Part of a small language model's weights: width 256.
Each number is 200 + 40 x the weight over the matrix's rms, rounded and kept within 0 to 999. Layers, rows and columns count from 0.

# layer 9 MLP up, 1024x256, rms 0.154, rows 428-478, columns 128-191
252,260,223,265,212,143,154,233,171,236,235,209,80,193,223,198,145,152,208,212,186,156,246,166,190,200,207,187,189,251,236,228,218,224,244,193,259,160,135,136,106,233,227,214,115,149,249,153,142,240,270,260,190,181,182,190,197,204,235,256,160,222,168,160
215,212,225,173,190,228,178,209,208,181,185,178,213,218,161,208,207,182,172,199,194,192,173,186,212,193,203,217,185,181,214,212,229,214,215,227,204,216,202,213,240,220,205,247,202,188,221,189,212,227,199,208,166,218,192,192,193,205,204,219,191,186,205,212
178,194,206,178,277,159,255,242,198,174,273,199,180,279,149,189,221,192,141,202,201,165,208,177,166,239,147,151,259,230,252,121,112,83,115,155,181,169,235,187,150,251,200,162,226,245,163,257,317,193,150,247,123,205,225,214,254,100,168,221,311,254,240,222
192,190,179,209,229,264,205,191,231,217,190,186,238,203,201,186,224,166,190,189,227,173,181,145,196,189,209,225,215,158,201,216,206,207,189,221,216,178,163,185,191,217,193,178,211,192,184,196,180,198,201,184,223,180,185,178,220,173,205,183,164,196,199,216
234,153,194,153,251,225,194,236,196,312,171,142,191,151,105,199,193,206,240,155,303,188,276,189,211,144,143,181,328,167,222,261,215,223,202,178,217,128,199,259,127,189,257,143,226,160,248,294,183,182,234,214,159,240,304,176,263,240,157,256,219,243,241,213
239,292,206,190,270,165,184,217,225,221,159,143,233,190,158,291,222,99,223,141,180,220,285,127,230,132,293,234,233,204,235,204,231,183,217,189,150,216,153,292,160,228,211,203,204,232,209,143,225,271,250,256,245,233,151,148,220,145,175,245,181,180,157,183
152,211,148,312,193,331,251,268,233,253,220,155,170,165,178,244,190,224,166,216,208,133,267,127,184,183,280,242,236,271,225,140,173,129,238,151,193,183,188,232,123,159,219,151,251,131,216,114,188,184,151,251,294,177,200,202,180,197,222,236,118,195,293,335
147,173,145,206,159,192,214,154,158,212,253,150,266,135,241,127,167,217,275,193,162,167,233,162,221,213,248,211,252,178,232,252,221,209,235,214,186,229,151,229,225,144,169,229,184,186,221,97,269,273,165,264,234,221,179,135,168,157,187,258,242,179,133,192
193,201,202,198,192,208,197,186,196,192,197,183,204,192,196,192,206,189,206,203,191,199,189,198,212,189,202,221,216,201,204,210,227,206,187,192,193,192,215,205,185,199,199,201,208,196,206,208,213,194,214,196,204,207,196,177,200,188,196,208,202,197,213,213
209,181,286,226,169,133,172,137,211,178,205,136,178,205,220,238,234,226,126,253,180,210,165,200,211,242,164,256,207,173,279,249,197,180,192,173,216,309,292,181,108,229,167,153,336,115,219,197,126,219,192,220,189,244,207,187,176,246,179,194,122,143,228,168
184,218,249,169,196,142,203,268,218,231,174,255,204,199,148,285,290,244,223,245,173,173,168,152,179,244,200,126,186,172,212,237,177,209,193,180,223,216,167,219,173,245,216,138,187,206,181,203,198,180,279,145,261,251,166,245,181,193,222,168,252,232,168,262
181,149,111,198,182,113,129,187,261,123,120,213,187,256,234,161,144,219,136,181,209,144,168,205,218,255,136,199,166,117,237,209,165,231,161,180,219,184,166,205,205,167,215,127,160,232,188,167,144,166,237,266,156,265,49,199,165,207,169,281,259,206,170,117
266,184,268,196,214,213,266,186,228,159,189,216,205,250,214,224,229,221,185,202,185,198,267,122,195,214,216,135,179,205,214,226,222,292,230,187,193,152,280,232,187,175,217,116,180,248,125,197,165,181,298,187,164,158,171,229,215,169,179,149,213,228,133,229
239,197,270,204,172,163,199,296,203,187,139,249,201,192,171,146,256,248,231,221,214,97,207,185,114,100,239,195,167,264,139,181,213,235,181,226,187,137,203,224,240,184,195,196,290,260,205,162,233,208,177,177,277,132,270,208,214,234,177,205,263,253,267,175
110,219,223,213,187,212,269,116,229,143,157,275,222,175,266,266,236,250,160,168,267,142,189,205,213,171,174,175,157,180,192,199,259,104,210,195,201,213,179,212,177,142,157,241,220,175,175,165,220,132,252,180,238,240,184,207,236,190,195,155,168,257,190,158
204,184,213,248,155,203,161,232,237,156,244,280,128,233,196,157,128,159,246,194,244,192,199,162,199,249,134,130,170,171,220,88,196,302,145,193,284,88,207,169,263,287,226,267,236,266,133,160,157,181,270,214,142,184,272,178,166,191,145,193,212,291,255,150
204,212,207,198,198,199,194,201,195,189,223,202,230,200,192,202,214,207,206,200,183,209,200,199,197,205,194,208,196,197,191,173,209,203,193,184,221,221,179,192,187,195,205,189,183,200,190,202,191,205,206,207,200,198,208,221,205,184,203,194,210,215,180,230
242,197,224,227,193,229,230,129,171,221,134,141,232,235,212,279,236,149,138,222,183,167,171,214,234,214,213,231,186,175,237,274,168,175,180,113,210,243,145,222,197,147,187,266,196,221,198,191,194,218,199,214,105,237,182,179,168,127,180,204,171,248,158,168
201,218,207,194,213,197,191,189,193,212,193,188,195,201,194,208,207,189,198,187,180,194,203,216,200,209,180,180,193,199,215,190,165,203,219,220,209,193,195,199,219,196,190,193,216,227,200,214,196,212,210,195,213,201,223,208,210,194,209,196,212,189,187,207
265,170,240,242,187,252,173,201,234,225,116,146,223,223,201,215,202,196,259,161,179,202,248,225,201,151,261,196,206,143,218,206,243,214,230,215,213,208,171,186,124,226,170,214,170,188,204,227,149,127,131,145,155,219,244,203,154,199,185,232,161,127,193,251
161,204,162,201,162,167,200,200,223,217,246,154,247,201,234,129,173,162,174,221,253,172,150,219,284,244,225,224,198,190,264,160,196,177,167,165,254,163,207,152,153,166,173,190,163,156,243,202,245,165,216,241,203,207,239,250,228,140,276,230,143,95,164,177
240,198,216,290,131,168,164,230,199,185,184,300,236,197,175,154,237,218,89,156,156,251,124,203,245,291,232,340,302,181,247,178,212,185,263,323,145,186,174,125,200,201,214,79,271,219,190,149,127,222,164,211,208,208,280,149,180,212,228,231,308,256,158,202
233,221,161,166,116,215,132,186,158,213,168,280,182,249,247,298,245,177,188,244,153,296,138,246,240,213,166,211,197,241,181,255,210,150,198,196,189,140,184,238,257,262,182,237,84,245,216,143,225,202,173,210,211,162,223,136,239,167,106,220,202,280,223,240
167,218,179,153,205,225,284,208,221,204,142,191,193,202,193,162,206,159,188,278,191,184,210,168,178,238,152,265,240,213,227,157,226,171,242,166,200,237,251,210,131,154,166,139,176,223,190,221,198,222,171,199,232,203,221,174,194,208,193,205,211,194,227,204
153,221,234,286,200,226,189,160,225,191,104,157,142,233,241,181,177,175,239,259,137,220,284,172,199,217,224,140,186,208,184,215,196,229,216,195,209,148,225,148,134,221,216,173,238,171,235,211,243,173,251,314,175,195,165,197,214,181,266,257,309,179,277,157
139,88,201,225,151,213,203,189,175,162,205,321,227,223,157,199,224,225,252,121,182,166,251,170,141,145,134,201,192,178,182,184,199,186,275,219,196,301,184,216,199,221,262,244,288,190,172,260,88,337,271,176,178,202,210,137,282,226,184,199,243,155,181,209
247,271,208,120,201,156,217,312,184,185,276,210,198,150,182,170,172,139,255,206,193,168,198,338,227,252,192,216,231,223,156,214,257,233,161,194,225,247,223,77,220,170,234,256,195,225,191,96,202,139,163,260,316,236,278,262,200,238,180,160,223,219,197,183
196,179,201,198,188,205,200,192,204,209,216,199,210,201,197,188,222,202,191,217,203,191,220,201,207,194,214,186,190,202,197,192,205,186,210,207,195,201,210,217,178,212,179,203,213,200,199,197,208,203,197,182,197,214,195,206,205,200,211,207,205,204,189,192
189,189,193,215,204,186,196,203,205,214,217,193,200,196,202,190,205,188,194,216,205,187,212,214,198,201,196,214,183,197,203,206,204,217,198,213,206,205,198,190,202,190,207,187,206,220,202,210,207,197,201,198,210,182,194,188,200,200,205,205,203,192,188,201
176,201,186,175,239,176,240,156,179,201,191,227,283,175,266,213,266,250,199,217,234,225,223,202,204,245,211,104,150,216,249,215,154,205,211,203,207,211,192,114,189,206,172,211,169,200,199,250,232,147,195,173,154,241,177,229,167,199,161,154,174,278,303,215
218,126,185,165,138,176,221,156,193,203,183,121,144,185,173,171,192,139,184,180,254,235,254,189,278,269,205,193,198,182,196,212,229,235,256,195,177,135,137,202,197,150,159,209,189,193,125,204,176,249,179,181,173,194,201,143,233,194,225,198,178,175,217,254
200,183,192,186,214,197,209,201,199,208,199,178,202,187,190,191,207,188,194,210,195,197,179,185,201,213,208,200,187,208,186,196,200,203,188,205,193,199,196,204,214,190,208,212,193,193,210,199,196,193,190,190,193,206,208,201,202,210,216,206,196,215,205,187
199,188,212,198,206,242,258,220,230,230,226,243,175,121,186,178,156,196,212,176,252,210,194,245,187,195,267,210,190,192,242,189,175,201,234,216,207,275,225,193,196,166,170,215,211,191,136,198,230,151,210,228,229,192,228,180,266,207,196,218,229,95,190,168
205,224,233,223,208,172,196,233,143,210,179,190,192,218,148,180,199,225,167,193,196,178,172,144,180,216,157,179,260,194,179,216,190,195,191,192,204,181,239,209,185,186,180,171,237,247,242,214,221,174,243,239,227,180,136,209,198,196,188,247,241,243,202,172
257,223,78,121,190,202,223,256,155,257,195,184,159,215,182,197,128,191,169,258,96,125,246,257,233,185,198,198,232,212,163,234,150,123,194,223,182,150,156,194,316,133,210,165,143,183,192,211,241,215,220,250,154,143,222,226,227,189,149,183,216,114,197,164
185,192,161,207,176,196,219,182,205,221,199,204,189,218,207,214,181,204,195,222,178,215,195,208,204,148,222,204,206,185,210,207,188,202,209,209,202,212,165,174,227,204,168,213,200,196,195,206,184,192,196,188,208,209,204,191,183,172,203,190,228,187,178,203
174,217,204,204,226,218,164,188,213,213,240,180,211,182,193,177,215,174,220,203,216,227,227,243,198,233,202,210,209,211,208,185,225,186,182,214,198,204,146,188,170,204,199,174,212,189,160,249,192,185,179,169,176,181,175,184,190,189,199,198,193,194,192,227
251,154,182,153,178,130,213,214,211,173,223,170,216,214,214,211,213,211,150,185,207,263,141,227,254,168,258,261,182,262,174,109,205,233,112,94,195,203,173,242,147,175,122,229,257,271,129,193,238,254,222,236,191,125,153,170,222,196,238,215,245,185,205,224
193,202,190,195,189,200,198,213,206,190,215,210,202,199,202,207,210,193,192,198,212,202,201,202,198,200,211,188,198,211,198,207,200,204,204,214,191,182,206,189,203,196,212,202,189,191,206,209,198,184,207,202,204,200,204,199,198,212,198,197,192,203,185,194
162,183,171,165,201,204,232,233,117,168,220,239,192,168,269,198,144,234,184,177,162,216,211,245,142,110,228,203,153,243,106,258,205,174,205,239,184,127,195,156,178,245,136,212,165,150,176,195,144,214,174,218,244,206,185,197,175,156,198,138,204,234,182,192
160,220,158,140,260,193,256,161,221,161,173,118,260,266,148,203,264,94,203,293,143,248,171,245,264,250,230,196,237,196,262,240,307,209,142,189,228,173,152,250,247,188,179,209,183,115,176,199,201,171,241,228,254,196,233,216,131,191,138,178,192,196,159,233
175,204,97,160,221,237,194,175,199,219,197,166,179,201,223,325,188,275,144,32,291,105,160,197,226,208,211,290,195,181,174,160,185,178,207,177,278,164,152,221,248,167,217,191,183,172,171,169,141,194,240,257,229,129,167,207,213,249,146,166,189,225,220,160
206,240,187,200,256,159,205,206,188,182,265,169,213,141,228,196,210,201,275,98,232,181,144,209,183,133,196,225,159,230,109,177,234,283,202,182,289,195,141,182,183,224,278,175,206,120,133,237,220,142,225,232,191,118,159,163,174,97,255,193,120,219,276,197
219,143,234,236,178,255,202,274,228,218,197,155,187,214,157,221,161,141,205,174,176,185,231,225,207,177,148,98,199,212,138,216,278,266,266,140,188,278,179,248,191,186,219,205,216,161,252,175,192,235,219,214,235,123,149,181,138,209,236,129,212,213,191,224
216,187,234,202,181,212,216,169,218,164,219,222,249,237,220,154,201,160,198,272,202,178,233,207,176,184,195,166,208,233,197,210,161,180,204,203,207,220,253,214,188,187,147,248,250,199,200,148,216,211,239,203,194,215,205,214,151,204,205,225,233,193,246,204
218,252,231,181,265,222,206,220,177,232,214,198,284,190,280,155,297,233,227,167,232,282,195,225,241,204,224,129,169,176,218,193,259,158,167,211,135,120,170,105,135,137,168,173,222,143,172,202,186,251,277,127,263,230,169,189,307,212,167,201,192,247,191,222
236,242,267,108,171,193,188,241,212,254,229,186,216,192,137,187,190,195,244,129,174,215,218,256,200,165,197,191,144,148,199,208,195,188,183,246,250,235,253,169,222,219,212,297,207,208,183,210,180,214,86,236,276,254,185,244,215,146,197,200,206,284,208,212
197,240,124,157,199,141,195,242,237,247,241,262,214,184,236,195,140,224,201,221,235,242,209,171,249,263,220,155,125,209,279,240,139,219,236,173,222,114,271,187,262,198,169,196,193,188,135,244,100,230,196,213,211,227,173,116,226,178,208,123,208,237,162,197
193,203,216,196,220,229,211,194,184,176,204,234,200,175,218,194,149,201,170,242,174,178,235,155,192,172,217,187,222,177,227,210,218,196,198,178,216,168,232,210,160,178,209,186,210,220,175,187,157,209,228,262,241,214,161,160,238,189,280,217,210,190,190,211
198,164,225,168,282,150,128,192,273,223,203,245,221,232,255,238,130,172,281,163,309,168,226,282,216,194,194,161,220,233,208,260,203,145,234,182,233,147,226,133,175,158,142,122,211,183,217,238,229,291,240,151,176,197,188,196,192,260,139,95,200,262,151,311
199,244,225,222,157,230,182,310,163,187,200,223,230,133,207,179,225,189,206,217,187,189,219,169,227,226,212,226,277,229,199,192,196,230,171,259,231,174,210,177,211,270,246,205,142,191,213,224,162,117,181,260,187,257,216,246,155,195,199,152,191,165,139,213